{"num_hidden_layers": 12, "hidden_size": 160, "num_attention_heads": 2, "num_key_value_heads": 2, "head_dim": 64, "intermediate_size": 320, "vocab_size": 4096, "hidden_act": "geglu", "norm": "rmsnorm", "norm_place": "pre", "norm_eps": 1e-06, "positions": "rope", "rope_theta": 38500.0, "rope_fraction": 1.0, "qk_norm": true, "attn_scale": 0.208, "bias": "none", "tie_word_embeddings": false, "parallel_block": false, "extras": ["local attention windows", "a norm on each head", "value embeddings", "a smear gate", "learned residual scales", "capped logits"], "init": "uniform", "init_std_qkv": 0.0386, "init_std_o": 0.0, "init_std_up": 0.0386, "init_std_down": 0.0, "optimizer": "muon_variant", "learning_rate": 0.0158, "lr_mult_o": 3.0, "beta1": 0.9, "lr_head": 0.00605, "warmup_steps": 0, "schedule": "wsd", "decay_fraction": 0.944, "decay_shape": "linear", "final_lr_fraction": 0.0, "batch_tokens": [16384, 32768], "max_seq_len": 512, "doc_mask": true, "train_tokens": 208300000, "max_steps": 8512, "dataset": "wikipedia_en"}
Each number is 200 + 20 x the weight over its row's rms, rounded and kept within 0 to 999. Layers, rows and columns count from 0. The size before them is the row's rms in percent of the matrix's.

# layer 8 attention query, 128x160, rms 0.22, rows 85-127, columns 80-159
095,221,200,183,222,209,175,210,231,191,198,232,224,204,198,215,197,217,194,198,207,220,139,207,202,195,184,221,221,224,211,211,172,199,222,188,197,171,185,200,211,202,225,213,193,181,191,239,172,192,185,196,193,183,222,189,222,201,186,204,172,204,213,223,186,183,190,227,216,219,164,203,205,194,211,199,204,180,252,156,234
084,215,221,225,189,210,196,192,181,197,209,199,186,151,219,153,217,196,197,187,194,207,204,204,236,228,217,180,205,199,191,161,224,184,183,215,200,186,189,225,174,220,243,213,216,195,183,202,174,206,233,201,207,180,202,194,207,191,178,216,194,212,197,200,178,231,198,210,204,204,241,200,207,201,192,207,223,219,213,191,216
077,253,217,230,157,219,201,173,211,252,194,176,209,216,189,198,211,190,224,208,216,191,197,208,192,203,179,210,213,215,196,218,203,205,187,214,212,163,190,207,193,182,220,187,220,213,237,234,201,231,210,214,190,207,186,209,196,219,192,200,193,182,221,244,183,209,218,191,216,198,159,208,203,226,213,204,199,171,190,187,206
089,203,202,206,201,217,214,207,219,229,188,157,195,211,196,188,218,199,202,210,209,217,154,203,201,237,219,183,203,182,189,203,206,183,175,181,228,174,176,216,248,201,186,189,220,189,222,209,238,184,203,180,171,190,196,214,199,207,211,182,204,230,176,222,187,220,207,219,188,215,223,197,187,180,207,181,167,246,208,169,252
082,201,186,196,208,192,195,214,194,206,172,216,187,149,179,239,205,211,235,236,225,208,226,204,190,214,141,183,201,197,251,243,200,194,187,197,222,211,174,250,193,191,193,206,202,159,206,206,210,201,222,204,222,207,217,211,203,207,181,201,223,233,217,209,214,206,200,209,169,213,213,204,184,197,183,198,194,215,159,202,222
098,184,187,195,206,229,201,248,198,174,208,214,254,227,187,202,201,194,207,240,181,177,203,184,235,190,197,235,243,211,179,203,206,184,208,185,245,211,171,210,196,208,199,201,197,238,235,255,204,209,224,184,201,191,200,171,259,214,189,174,203,192,179,203,217,229,211,189,205,188,200,213,196,214,204,173,194,212,180,196,223
096,192,172,177,230,244,212,243,174,215,196,222,196,236,223,221,249,180,200,190,220,202,206,201,206,160,182,181,181,226,218,183,207,221,180,185,199,192,215,194,174,231,214,189,216,192,191,243,156,183,221,201,194,182,168,176,212,218,173,165,188,181,201,215,210,193,222,218,185,192,181,196,185,196,199,195,208,196,182,240,219
087,180,229,192,214,200,200,183,140,204,181,177,207,237,194,199,187,192,190,234,200,199,212,229,197,203,189,211,175,205,203,239,244,186,194,213,198,221,190,203,223,190,249,199,224,182,214,165,206,210,220,181,193,220,205,189,181,180,170,157,192,199,216,230,227,247,215,161,203,190,187,199,187,204,200,192,192,209,211,183,192
094,224,211,169,188,199,170,193,197,230,230,175,179,209,200,215,182,188,219,190,247,241,215,229,191,216,173,193,202,207,220,192,211,177,189,180,232,205,167,218,202,214,199,205,190,179,199,210,213,189,196,195,190,224,174,199,190,209,202,207,205,200,199,197,220,226,221,163,234,223,205,190,228,213,201,211,185,202,220,247,210
083,177,212,209,206,198,218,191,178,213,166,179,211,167,211,192,210,219,215,231,194,203,206,196,207,171,186,225,221,207,232,195,217,196,207,235,192,227,173,201,185,145,243,192,219,220,186,187,204,189,221,209,210,189,216,198,204,176,201,206,167,229,211,170,235,241,183,208,199,203,214,216,209,202,154,191,194,234,189,209,217
091,214,215,180,156,204,193,219,169,213,199,187,206,212,225,178,192,185,202,200,165,227,236,192,185,171,191,188,209,183,184,217,222,228,194,213,182,195,215,186,186,199,205,194,169,210,222,192,169,216,154,213,183,165,229,196,204,197,202,195,168,193,235,217,203,195,153,228,212,220,181,194,204,212,165,187,185,186,203,176,182
156,176,212,198,212,171,179,203,184,231,184,153,207,179,184,196,213,204,201,188,181,207,198,224,182,197,221,208,209,201,189,204,187,215,176,175,193,224,222,179,175,211,190,196,209,212,189,250,200,216,217,208,214,214,210,220,198,234,190,187,223,221,200,216,190,190,210,200,179,228,223,221,202,153,207,226,210,204,252,231,172
062,208,167,210,211,203,197,233,243,224,210,177,207,170,198,194,257,215,177,157,200,195,188,198,199,168,212,170,184,191,180,211,199,207,195,184,207,246,246,195,188,196,158,205,178,246,197,201,213,231,199,193,222,229,210,185,227,179,184,195,203,194,167,175,194,190,251,239,195,225,218,185,210,211,188,208,207,202,200,200,176
095,218,204,169,214,231,203,175,222,213,166,179,177,222,221,184,207,225,176,195,181,182,218,230,203,219,173,253,173,228,206,191,234,184,229,212,198,195,167,188,188,201,164,188,179,212,206,196,196,179,204,233,191,162,218,196,212,190,224,166,212,215,202,200,243,183,214,180,220,169,182,225,182,175,162,182,199,204,224,209,204
091,197,158,203,218,180,180,211,215,236,180,182,192,153,218,223,238,210,228,175,181,221,212,195,206,165,212,214,202,178,186,206,189,223,185,163,204,233,211,197,174,255,205,210,187,218,168,215,241,217,227,202,232,227,209,215,185,197,204,179,186,196,194,209,194,195,203,159,193,209,192,222,199,175,191,201,222,235,215,224,185
092,181,220,195,237,191,240,195,239,191,196,248,225,211,226,190,235,185,192,211,181,201,211,192,207,200,176,178,182,199,197,203,212,199,213,222,183,201,218,192,164,222,180,210,190,200,222,181,170,245,171,212,204,189,166,190,153,170,216,193,243,189,184,183,187,213,197,230,197,189,189,209,205,198,212,160,181,194,183,204,191
095,247,177,190,169,228,235,186,184,206,200,201,205,209,213,185,184,193,182,212,201,167,193,200,211,176,193,213,245,197,205,194,205,159,199,213,207,199,213,162,182,204,244,208,196,178,230,187,234,152,245,216,207,196,178,221,239,190,193,184,216,206,207,195,210,210,214,170,237,192,183,200,183,210,211,185,227,219,190,174,199
095,174,186,185,211,208,244,216,217,210,183,205,232,211,221,216,209,161,177,177,235,225,192,183,217,232,216,215,207,166,163,227,189,221,207,197,180,237,167,176,203,186,235,186,187,206,226,206,217,200,174,195,198,199,204,187,168,191,225,183,223,175,211,227,192,201,194,198,185,215,197,191,208,170,222,219,221,233,223,195,189
086,158,158,205,177,213,155,182,188,209,220,193,198,196,187,154,190,208,204,206,178,206,156,213,192,191,205,167,151,219,189,191,183,216,183,227,226,204,217,220,196,184,195,172,171,209,173,209,179,204,187,208,180,201,207,163,220,237,240,185,206,190,225,211,187,187,193,226,216,213,179,212,190,209,169,197,220,187,226,175,193
093,204,218,174,209,153,140,200,187,161,183,166,226,210,215,197,208,243,192,196,185,199,198,210,191,206,213,177,199,232,179,183,229,192,217,205,224,207,207,207,186,216,174,189,188,217,174,192,189,191,209,194,182,171,227,208,222,166,202,199,182,195,203,205,175,200,196,258,176,203,236,191,163,211,147,216,203,216,232,194,184
106,179,216,175,175,211,186,215,220,193,194,204,205,223,231,232,207,216,205,179,206,218,202,187,167,205,223,184,181,199,207,183,198,204,219,200,216,193,215,209,227,159,226,200,206,201,178,167,186,161,195,180,183,215,223,171,210,191,174,240,189,192,221,208,191,221,225,193,212,191,199,158,202,192,187,222,198,201,228,164,177
097,202,194,208,202,244,204,238,206,172,215,223,204,176,178,236,181,173,217,234,208,178,192,188,198,233,219,203,218,232,193,233,191,201,209,223,178,217,220,209,212,173,192,242,199,221,187,212,151,197,210,207,185,203,235,181,191,184,189,215,216,200,201,186,199,216,218,188,232,170,188,205,210,226,177,168,188,217,192,214,234
093,188,184,225,193,187,209,226,252,188,189,206,190,214,191,229,196,202,196,218,188,194,216,200,147,241,181,221,231,206,218,217,211,186,185,194,201,222,210,226,191,187,232,195,209,210,167,171,187,192,213,183,181,176,192,192,147,180,194,236,225,210,203,178,187,182,206,172,193,227,201,185,197,174,177,202,192,194,188,162,177
087,176,241,213,178,208,204,207,177,198,215,177,199,182,189,190,189,223,185,221,173,201,226,183,177,196,224,168,198,228,208,214,204,207,222,222,181,184,222,214,203,162,169,208,232,191,201,181,198,195,186,173,193,217,181,188,198,200,218,172,211,208,205,188,174,170,216,221,206,211,211,211,179,203,182,224,192,179,230,237,161
092,228,218,251,205,209,242,212,179,225,211,186,226,210,228,202,210,203,218,175,210,193,209,214,209,225,203,219,187,186,197,189,188,192,201,167,201,196,259,221,187,213,190,200,179,190,202,183,151,219,222,206,199,202,217,215,222,205,179,188,202,176,225,191,197,238,209,225,174,195,193,206,193,191,231,217,198,146,209,172,173
094,207,198,200,172,267,151,205,181,242,195,179,172,179,191,186,165,194,190,210,191,224,205,178,162,243,160,224,188,215,196,195,230,192,207,181,213,185,153,222,201,201,205,193,186,205,209,236,149,194,187,232,194,207,184,190,225,213,198,219,192,207,189,180,190,201,200,229,196,194,188,174,179,194,206,190,201,214,220,187,216
086,172,194,175,212,196,217,227,222,195,184,208,171,181,231,188,199,215,200,187,195,184,192,213,195,215,211,199,194,204,246,240,188,206,225,175,201,183,211,214,180,179,188,184,192,174,188,184,175,172,197,219,219,179,200,167,224,195,199,190,191,166,205,212,249,190,207,192,185,185,205,197,206,153,212,150,180,208,188,208,184
092,175,223,176,201,183,220,190,260,235,193,221,215,235,190,147,178,219,196,214,181,209,206,221,208,213,192,216,223,200,196,186,166,230,177,203,180,199,202,222,173,191,198,217,192,177,208,176,208,230,186,220,186,195,161,195,193,173,181,139,208,233,198,188,207,179,234,160,241,209,228,170,181,224,219,206,222,194,191,234,172
090,192,204,219,191,201,215,199,176,181,194,160,200,203,248,190,197,231,189,203,211,193,218,203,183,197,188,247,207,179,213,243,177,184,210,189,162,201,199,164,168,189,220,201,191,180,191,227,158,160,193,222,200,190,205,211,193,210,188,211,205,219,190,200,136,211,222,175,213,178,221,162,232,168,216,211,193,222,220,205,208
090,198,220,184,202,154,194,204,207,181,220,207,201,207,187,206,246,226,186,201,182,194,184,177,203,195,226,199,230,180,198,214,203,201,189,204,201,222,212,178,186,200,155,214,167,206,196,180,180,214,215,201,182,208,225,211,170,186,179,196,226,175,208,199,209,167,221,176,176,199,201,212,214,200,185,184,182,223,224,187,198
083,200,224,175,190,223,231,195,198,201,187,184,221,221,191,208,180,198,173,199,216,178,165,193,205,209,214,237,163,197,182,187,221,181,171,185,196,233,183,212,209,220,217,211,212,252,220,185,240,199,160,206,187,211,151,196,212,161,210,198,193,197,178,218,202,206,191,227,177,197,207,210,234,183,200,194,167,179,215,156,187
089,211,191,205,207,191,199,214,205,199,206,205,218,216,194,201,164,212,214,209,185,224,182,198,245,177,215,212,232,217,194,192,218,217,193,216,236,194,222,191,227,208,209,183,197,172,200,217,203,209,181,196,179,184,144,202,166,197,204,188,200,201,199,181,188,255,152,216,192,196,222,198,224,211,228,191,159,170,187,193,201
100,231,221,196,167,175,208,213,228,167,204,229,226,206,167,196,257,197,221,216,188,164,188,179,227,192,237,236,181,192,190,182,206,198,214,202,191,188,205,193,193,214,194,221,222,228,208,201,220,192,188,217,196,208,193,240,203,217,170,187,187,198,164,189,194,203,206,205,175,208,234,238,238,215,204,212,216,165,180,209,201
091,199,187,199,180,196,222,203,172,231,225,214,190,180,245,228,221,196,225,174,166,207,193,206,175,224,191,195,220,164,224,226,164,155,213,208,176,175,189,189,215,191,178,193,206,228,190,212,164,208,204,192,165,204,209,215,204,209,228,203,218,184,191,191,223,182,160,149,212,185,178,193,204,185,213,199,201,192,220,169,152
090,195,203,199,200,189,225,196,234,160,205,170,203,187,197,234,177,207,190,184,212,231,232,171,233,181,184,201,167,229,209,191,237,178,225,201,214,195,224,183,189,198,215,214,200,204,221,210,192,201,212,221,212,221,191,186,187,186,206,191,189,196,213,235,180,186,216,158,203,197,195,187,205,222,212,216,203,167,177,179,206
093,205,195,193,183,184,204,192,172,183,196,180,263,193,190,193,221,193,215,209,192,178,219,227,203,181,211,173,256,221,227,122,177,236,208,204,202,167,204,177,215,192,205,171,180,177,190,203,227,184,211,166,209,180,213,195,220,231,192,186,196,216,217,203,192,185,193,171,195,197,194,231,184,204,169,186,171,172,183,222,206
092,221,228,224,200,217,195,227,184,184,210,210,190,157,218,189,236,190,153,205,165,207,228,226,243,172,214,202,188,212,166,188,188,155,186,205,198,226,216,186,226,196,209,202,200,188,196,184,211,212,225,194,220,212,229,229,216,201,189,188,163,212,195,217,207,209,193,170,195,193,234,187,195,201,250,212,225,236,207,187,186
096,180,196,214,199,210,218,198,185,209,193,250,186,226,212,185,224,187,197,206,219,170,202,203,212,185,216,231,202,205,183,199,207,223,187,178,184,171,159,205,223,166,210,195,152,186,192,215,196,251,181,206,189,202,208,178,223,177,214,176,239,209,228,209,202,220,190,192,192,214,190,195,177,224,221,162,188,244,174,214,178
096,181,226,239,196,207,200,209,212,175,180,184,148,209,184,231,177,180,167,188,197,190,194,229,202,216,186,199,219,198,190,215,197,176,172,160,216,209,208,202,217,192,192,203,219,194,202,156,239,178,204,189,201,204,210,194,185,189,202,197,198,216,213,145,209,191,171,164,181,210,205,193,220,182,190,190,171,200,169,217,202
095,179,230,195,168,212,167,219,198,178,192,197,156,217,205,178,190,207,197,212,183,181,216,201,204,202,144,166,171,162,198,199,227,208,194,198,250,235,216,210,174,227,196,171,195,211,200,179,179,175,185,200,186,198,207,192,185,210,223,205,158,170,183,209,209,207,192,192,178,200,204,200,217,235,145,192,171,155,181,190,189
091,214,211,193,198,214,208,175,206,196,195,171,148,208,222,230,214,197,199,219,194,195,227,189,233,197,158,230,165,190,216,194,210,188,198,198,189,228,202,214,228,187,231,203,204,208,215,203,214,201,185,194,219,203,230,199,194,228,191,205,176,202,173,194,162,207,197,193,220,197,199,228,217,171,220,182,211,197,192,223,193
093,221,230,213,185,231,179,198,196,216,179,211,158,198,192,212,182,165,192,183,192,210,173,180,237,203,172,234,190,212,213,199,172,214,174,212,195,223,186,197,209,204,235,220,178,197,208,208,217,186,169,203,199,210,195,201,213,189,217,198,188,215,214,184,219,179,216,187,201,186,188,218,193,207,182,197,216,231,194,188,210
079,176,222,187,207,166,169,176,189,186,178,185,245,219,192,202,164,213,247,217,205,216,208,183,165,180,192,193,164,207,199,161,208,178,175,165,220,194,201,217,211,188,204,199,171,192,187,201,180,214,208,199,192,203,207,208,200,209,163,223,194,221,202,189,226,206,200,174,176,191,173,207,191,194,208,191,167,197,183,213,209